config = dict(
    norm_eps=1e-06,
    positions='rope',
    init_std_o=0.0376,
    dataset='wikipedia_en',
)
Each number is 128 + 32 x the weight over its row's rms, rounded and kept within 0 to 255. Layers, rows and columns count from 0. Numbers have three digits each. The size before them is the row's rms in percent of the matrix's.

# v: layer 3 attention value, 192x192, rms 0.154, rows 39-63, columns 96-191
# o: layer 3 attention output (transposed), 192x192, rms 0.259, rows 39-63, columns 96-191
# q: layer 3 attention query, 192x192, rms 0.111, rows 64-70, columns 96-191
# k: layer 3 attention key, 192x192, rms 0.118, rows 64-70, columns 96-191
v39 130:086169079154136102151122110159084117071133152147134044127126122134147150124211163078135126133049078039170151113107117174136139062102164124069167166108172117171153107104149114174130129150067129156101114135150120143144123123125127092087206092122118080174116134085143139108152138111101160141
o39 113:103199078195154111184164126145104140142111121101142039160148115134121135147164125111163128204085110058158150150111137134076122085094183145060145182117219140167113130136146131163141161112137096150095101123175111140113126154134114068125187118085168058146146131110110121125159132121126110146
v40 122:167151109150127108118147124156099200112132085099090166077105140123162165134117146108127114159110137128106159157110101099094136151146124030115108140082119141115114094147166180121148126108112128123081189147069143133165102134205171124118113180152090130129096109131100217104098091117136213177
o40 116:119089137166141117128135112205116146067150128076091155144114150094142180162129133150109107124117177182130129116101128129103113118112102068115129140093158082110132063153222161142137135139116141124063195117107141164162149100174106128099089185124142103123096124124105158155136090169134156179
v41 126:100114158091151182123144138196182098142183110124139133167102133096111074082133144116185097179075087189095077094168145111103152114065165114150136088133165177132098129113109027132092163147129082142122083093067093142172100170171115132144129111152091117161123143135161185168190082127139191110
o41 115:105154151088139181119173105232174133097156097098134124185103091113151099096076105109152091118137110178097128109140132094122154147111064119138111144114142186142191138110073020144173182118109026124094120102043073157152087145145093133115131102144112101107084147106181149126161116123153136119
v42 128:097164164119106145101153180171187156132121129224133095109106166185142169117121152131127118166079102134133148136154124114102149114122108148211145206126148117188112136149138124119124115131168103138112088073130138083157085100155137139098076191125164103136196122169119127105122124097094083126
o42 114:074128158172100140111155160160156132125146126192136096098143173169127155167126160113179105141141136133148107108167098179149149104099166129215156181110174121164124146114171117126128127160178082111071109101144110108135084134102139155128124126118139067140188083157116129097165110159081135122
v43 124:137127131131162138114175194189098119136099140078132121200120110093114097203176185172138149101199161121128140150131084097147106146146187143134127085109138155191158096116126131119155086124202097103166144131142082087186093114113111108165113123141156138123131143139117151072138162136166155125
o43 114:134146083187169128117161163185093142225083119170149113156131084092124112141146190100149112077189139108133192149129151112187125149145128105117099111121135176131176130148090176139153106094183128118192176150085095136177144138140093103121101141112121148118113128115142117050196173123151169163
v44 120:133137150075163124170104122148152193131086140163118140123053107113122109102144146163137113126111108108143170153144168123145163106132187110103100168120185145092107121133128087175084134128133133086105140146165131077139166166173129124117099065084089152167157107151107161135073113129101070123
o44 113:150086135074168129147076097148118147131108131126116149101050126049127148128116168180156092129078123105114144177118086094182140108102189151130095196148160130118088145142095130203070129159097143123122134148164141108141141171161091125104161063095091103175091111150146136154144102105160126135
v45 124:144127132181131148139149141200219116120085129082143099118142093151155135162179152045094146071116161081152152150141163163132044145143124131169084081081106189096074076163155070133139098090077123101104081131066125109096123143158147148104092148121147128130136121144092125146107150166179131141
o45 117:138129056123113170128142099158219139078098140119083128088119108124103162120133185066099125082136190102125131117128129123145140142118127166171117089077170165160116121139148079143139093133058164112083122118076098152081101145112133136171134135124122113179088121065077132128096142151197113152
v46 124:130130135089111117135103107101122133069139128164154121110173135116140143155139139077109096178141197070142080103169142153195158174186095069156066104110119131081127102129141108147129112070168177104091135093136149120091161158145119128148122114185173142136173151100203165121128148141042062089
o46 117:108192157079118097132064084099139129052118131179130145108153088160114189155138149060119125123113107126144122141152112131138117170207106103083056145122108098102091155158147125146116077091167211114148142127158126147107131131161129149147088122160148142146145145054161156118139136135075114143
v47 125:093145087152125119148181146153191129093137115161149064145164143097142142149105083102119158113095136112066133167124071156134151090096132148132137173142138124097115080092113152155139120162124182142162051193110163151133132138114132137124121166151204139113123162138130125156127074116175105118
o47 117:126124148116143140159208155157218124156140110119144079112156136109123158141087084092086145091170073126111091139091080153122152097119157096133108160116109117160120153143141126167112138177129160148109145132185165158128140140145063121124153144148163119114132149160109152169141106114141191106
v48 120:159078119095191138103103152133099107179141077076094086108105152193141161121167176119157103141146156191143093148143075099137155133160175137108112159208103040131137151122128149145099110163108097113140144087107168111169171103115153123127103128168135110117111113124201153183120134113091125145
o48 112:167151136112147167087159131171090109110156071075114085114158112201146152121197160143143111138137154137172129118132094059107188145176112140117149140185093072114094096092121122126124100159138089122092126127086143065149110158097148118118110155156111127129101137098206150122097114114086122138
v49 123:061069135072131148154177146092126127159072137156077169187107157093136168064118104133059080102066130176135096182096136196109122105099121137116145136157099133126134110112100075160160057133183078150142140136172166100082141172132133167125131116116133137192105124129123130158129154119106139166
o49 114:055112102085068154157174160153144099174112142110111188136070157118109217087144114122069096086057112147130112189138131173116110129088117162146140093178129123145128099145105134145167084127154075150149146139142173091077170101081155137144152094173134105198184115122143065135151153141098143153
v50 125:141096075196091157152019174117215132158097093139145126195068094186186138154119126130164132112155090131151121132118154141085101139112151130077105116126115104104201127138114082106135145143171145116057162120157087148128104107104140116128159101140127103101129112134166194141170126105144093158
o50 118:173098067177090137173012187119237127127088065095144132114136095197139099141125143176144138130139169140108113101108143118101153119142144123135129103207110110123133186160091168113134129129169158131038148150111080166132132150124091100153112102133130133106097097179156116104167146132107098159
v51 118:154149103068165147132159174123156135141120123126073141132106090180120101129112112134118099127074141128148110110063096199131137114149133112135152096101134127160126151123116157127122136154084104153139125166093119126156128073179072185152077062138101171138194119124198132113114113151117183151
o51 113:154169060102129133142170163128129127103107105060105128093132071139092115128185113179135111112114174158153133108107063226122105142159137100162132107083123126133091156164121136133158101111103148109130111141138158143150142078174094160126059056144103203091185128103168135071095076094156227146
v52 122:140127093110063114160153113073139134145004151089172162161139129109135052116144128147211097129054123125123122158151140141185085163150165112085155132084156108130137193141085156155151215133137155103119142107128174118134145107138141086123095165181108095075140150116125127121155131173197164125
o52 114:149191150127044135166161101124135132173093155128203180098152132102136105106186098177184116084076072155125131176097133094177087185135153115109135117090143099117145151105102148126133191105127130143139146125122149035171100117141117101155084168150126062047118143166143131178165108161162180132
v53 126:146172165093101143144063091105121161109102103122145178150127170052185157133125025093162180135153120069100086114137114089147115127131133148102147103090105114138120113151117224102112048118141119110196155145101150137075115097133165145143113149166169170109151122114106167117126139100081120186
o53 120:130156177102137134139045146171156168100157163101148149155108150045173157122186038127135156119161131115082133141145083093131142124115126139095181107095083133103110122110128224114144071153121117133220102118089146126113101108135167167143096157148171171105103101110073167137141084126065098183
v54 127:145104119145127098130169121108074064152123144150137118121161123124117165142121099153176103131130129095103155134194137068146114143121130113086135124128107133123128130157049077146124172161091111144140153164116118133163091097146160163191114096141135119128136103084136162103117045154131143133
o54 116:195061117126099107108147097112077100165106108118139125161170161116082189147115084137133122142118086128077148121122121119083088147126150085093137106165108106116148086118114074118154197130085135132141085153081120160151078148138124137178130144107140116091139086084139177109117036160146108117
v55 129:139142132133165183111124126134121169152127143063102106150100112076108177147163132133130123212103147062144107061101160090056123144123063139158130125126137117138123121162108124197136114090078174138149129084155152089152110069067082097140101093123106124160108070118130130107105142147209178120
o55 120:093098129156160116146071153165143166155083118100125087152156110066101158137146112144168120170110137080133167078151162098139117115112088143121137085121150124162127136102159109162109155144084172154163141033171168088144077106096116106136130122155083125154098124120145146116129174129160158079
v56 129:138124063229114180065107171068128120128173125100137127135069120166123149124122156138084117156138112094175144094106092131143137133165147126122080105104057152171147116147118115165161166092164064105146159113097171135105135090126038155081109148099168198134175137116121103132111114130114204133
o56 117:112114105170108120070062168097113116149155125079125130136077164140128155146091109147141104144141115088165088090123127124167131103190159108129082127043124144201125101148115131125102172139148066152111195119110176189109088081134052136113150133161126142149152159092135100121129157160101206156
v57 122:141075100093170127104108123131176183113184113163098062174133157136118170120141109078105117119078080128128141147204123189118105149057178156142163119072121051077132110119150098100090109105114123094127136182215118166156122162164148171124135130129096144143147095167117160123137170138164167120
o57 112:114111131143131162100094161173181196117179090145113035151133113109136131144110116119121129140090125160136140151165099182160108142062124165121150062081128054069115098108157149114119152128083091072081115174207099118111142175166088156149139122145104145140105129142112115132159158148168131139
v58 124:084138138136058142184112126131087150193126130069178086112068090141103172102087083196191142099165085099196111082159121112160077144132130129143084145189167148126125120099197121110152143140085130133155106192122148097116128147121168146114159158110141131179145104152138112160081114119131151127
o58 117:117137124164071159191127118178082156138122158126161096131123112139149161089078120178164099062175121095167083062162159087150102147143089145155047131142145171143150111108157144097130147168081144074151154182164162140093095130094201133133145170101129150152183084161162120119145134147149097149
v59 134:141181164111078138098124088142112128073129107158168133168100126147139121121106148083146088113145161156095102047083170138142060097093124119139157107137113108108088108151132066120137171150162181127124124106126161140121134125187129182096148115099094112166178101135145143095173122116138194148
o59 118:158134153167058107116140103138104090098141074154214166180078093133147123121083177131169122134144148172053123061116159121122096137118120149147180107142121118090096161161128083108157149178170147137103101112134135123104167154155126229084118123102144128160168148102080144082149119107111170162
v60 121:104037191154115078144112107133061129107103111165156145121157102180121090134132114144119005133141117151170139127133118124114090125094161170143136153107118142105112122112170085115106208115079062098064149204174162091136154160155120143117135155145192137090093132150132199133159091110181130108
o60 112:088093190106082115111110080135060169047124143148147118136121134163129076109092124125076053112098124109149129116147131132146093085138135165069117138106131191069110115132165130128146177110090088143063150195166142077136116138086113124144156143124135155109100145132167119110129089085133109067
v61 123:086132100156127144097171212100148191142174112130148092156094134164112119131123105115174159136174176191119164086176136137096154087141132159137095117104161134147170126128146210135101109132090159136071108125142128129205172094125127161091137158068094166136126108143153152178127133146113118178
o61 114:104115139193157124118171176128187184120189156158187073072102102128099095121128135156127130166186159179082194109183101125092189088137192170116104114100149150147126110142065213153093094128140150114109091168094101125172149104132103172100098167088117094137127121138117141168109168160162084163
v62 125:150108183112102111106139110082153126111156064126182097126110127177152069166159151134145069099191142060124118172131094123097144071124107081062164128044128127188063102132181131084107114132059161140125107132127167089109136160127100143108115099098145094126125176113158086094131179137160138150
o62 116:124080155132071090118145068108157129134165083098164112152101154169137118188222155118161076111094123063136139178154084097122112118144110185133161112072143135204071098128166153106136133101079146169157116157060146125135122123110078172061071104083160072108115183105133119099081177146155133151
v63 121:134081112169112116075167142159171170177094189158154148123093104093128134114024095106170079100072141138119142152125167105170131156072147137123106097107122084154118135104134109130139114133146142107147075143149132112087152114120129124087120153077165110050110151138136150155110092120146135112
o63 113:136138084151070128095182107167151164159095197175113151145139161136150132108024121130168091121116092132084142162134155117144133132131159146144072122099094051116135157091118122163127114095157133097134089122150099097089134074117168130095111134098150184092157175106162130140086141080119132115
q64 093:132153101154082117130184153141124059116111148151136081111106094079110142135096148119110184160164200128115127123082141092091121181150057132135106130117151109110166173189132133125118127138116114146175150133118105153159128148152111128075068172212153128100163122165126109163134198116112090048
k64 072:136124168127099155118080121157062111122145135086147086139110131144116127101188065128147120161071107148104161163161141119067089102116135046144093142150114124118128136033124120127134186137155134145134140049129140148127128063087136115153158155075153101081084082150139144137109133115158136129
q65 080:110150104131124096177138169115193130153123144133123089108141102069115128204154131068144097145110118112136146147100113052150089147096229110166177144135141091111136148171059178127116153110098097127112121166130178060144119159091170141122155189133121140156140078122123150122078091131089129170
k65 066:100121129102139139089164154097070037105149138174116069141155101078075173126107182120132151110224138108139140145166064129073120086083136160069088168150119151127132145150116173142141125136087157138138143134109136114142154107144145164114113071205125154071168129129136177072153140117139125092
q66 094:063156135110156058133162134143115107103126122127147170130114085111180106091132125151096111135178086140098095086096068172143127091150086176129145122042107173126158097173138125100171100176078130147103155086110094201118111128142143140088092109163087087107169141140101128141128169112110074102
k66 084:162109090113129134113122077127148168145083148067134150175129180147120070090134116177164054139137128113141117174130224085139163137129092115156138138164117101176127115109163068121140098121151151142128107105109155123113094159097110098117151126079144160206125117122188170140132102123113142167
q67 084:080137118114089078107181140184134086143106149086142083147101119091127152117107172134112195164144124122080120149089096087106124130174004149124094124108140124088151134136082121134107109195098113141201150118129125121173124061149166123125112154200102136122154120117119113128142179139107093065
k67 089:126086141136125129123134118127070103121118135119137131155147155101091204123187106143106109154110162143126157180132101130064129072136115066136125078143097152115117118081153138097140137115147111110160189080066104139128140088145162176166111117151132108087068128140090074115132121134156131119
q68 096:064147121101184128148099167200161128119085178109200184150152147157158123146158169150133100138191127119122113142099109127197099098117104150129193117149075079102141130160134165086122125147178175107084125114151141144082139140123119134157086091188131119111124102142126112106152075148171133198
k68 089:098121174180173115125128092162103166134136105081104115177146147172147128154153097165100103147146129121085191185093124128153131110137099124131082146110169173108086128134146110132157123153102157160099158073183087149085094131136131147159109156082165095127132118163110176118089131145126120145
q69 103:146104122136113094132158103153132123106104145189117145150041177124153105115101133158085106132100147091110167067103167101088127155144061133159128107170118146108193123131150129128120163129091114166165157098176100110166167148104119137075161153193087097134125161059160048161135160127143105052
k69 085:150174147132147162110116132150122156141080161093142149133185160167101113102136132138056129108141153133181074149156111101148161118142102145142109134124097116146124091104176150085168096095168175102107139171087111124113179154173159161146097124141157134146040107149130152108157108144154173165
q70 089:100133100110111120094129075149145154141099105161124150140155132127125111129117166109181128146093135140134201193191146079106186143140151145124092128126120135131121163059108108156150139179156097128148092129120087123094130082118070081110076118122206148164094117141079198174092174099153159183
k70 102:153168127107107114193084182106124064141163132130116147114095111161085173165158125113137190116106147077099099103103108165116136167137146121139132190129100132127133104107136201145102118131156146135145140194079133084180145127156135133177168109168106156105114176183115105055125077129080111064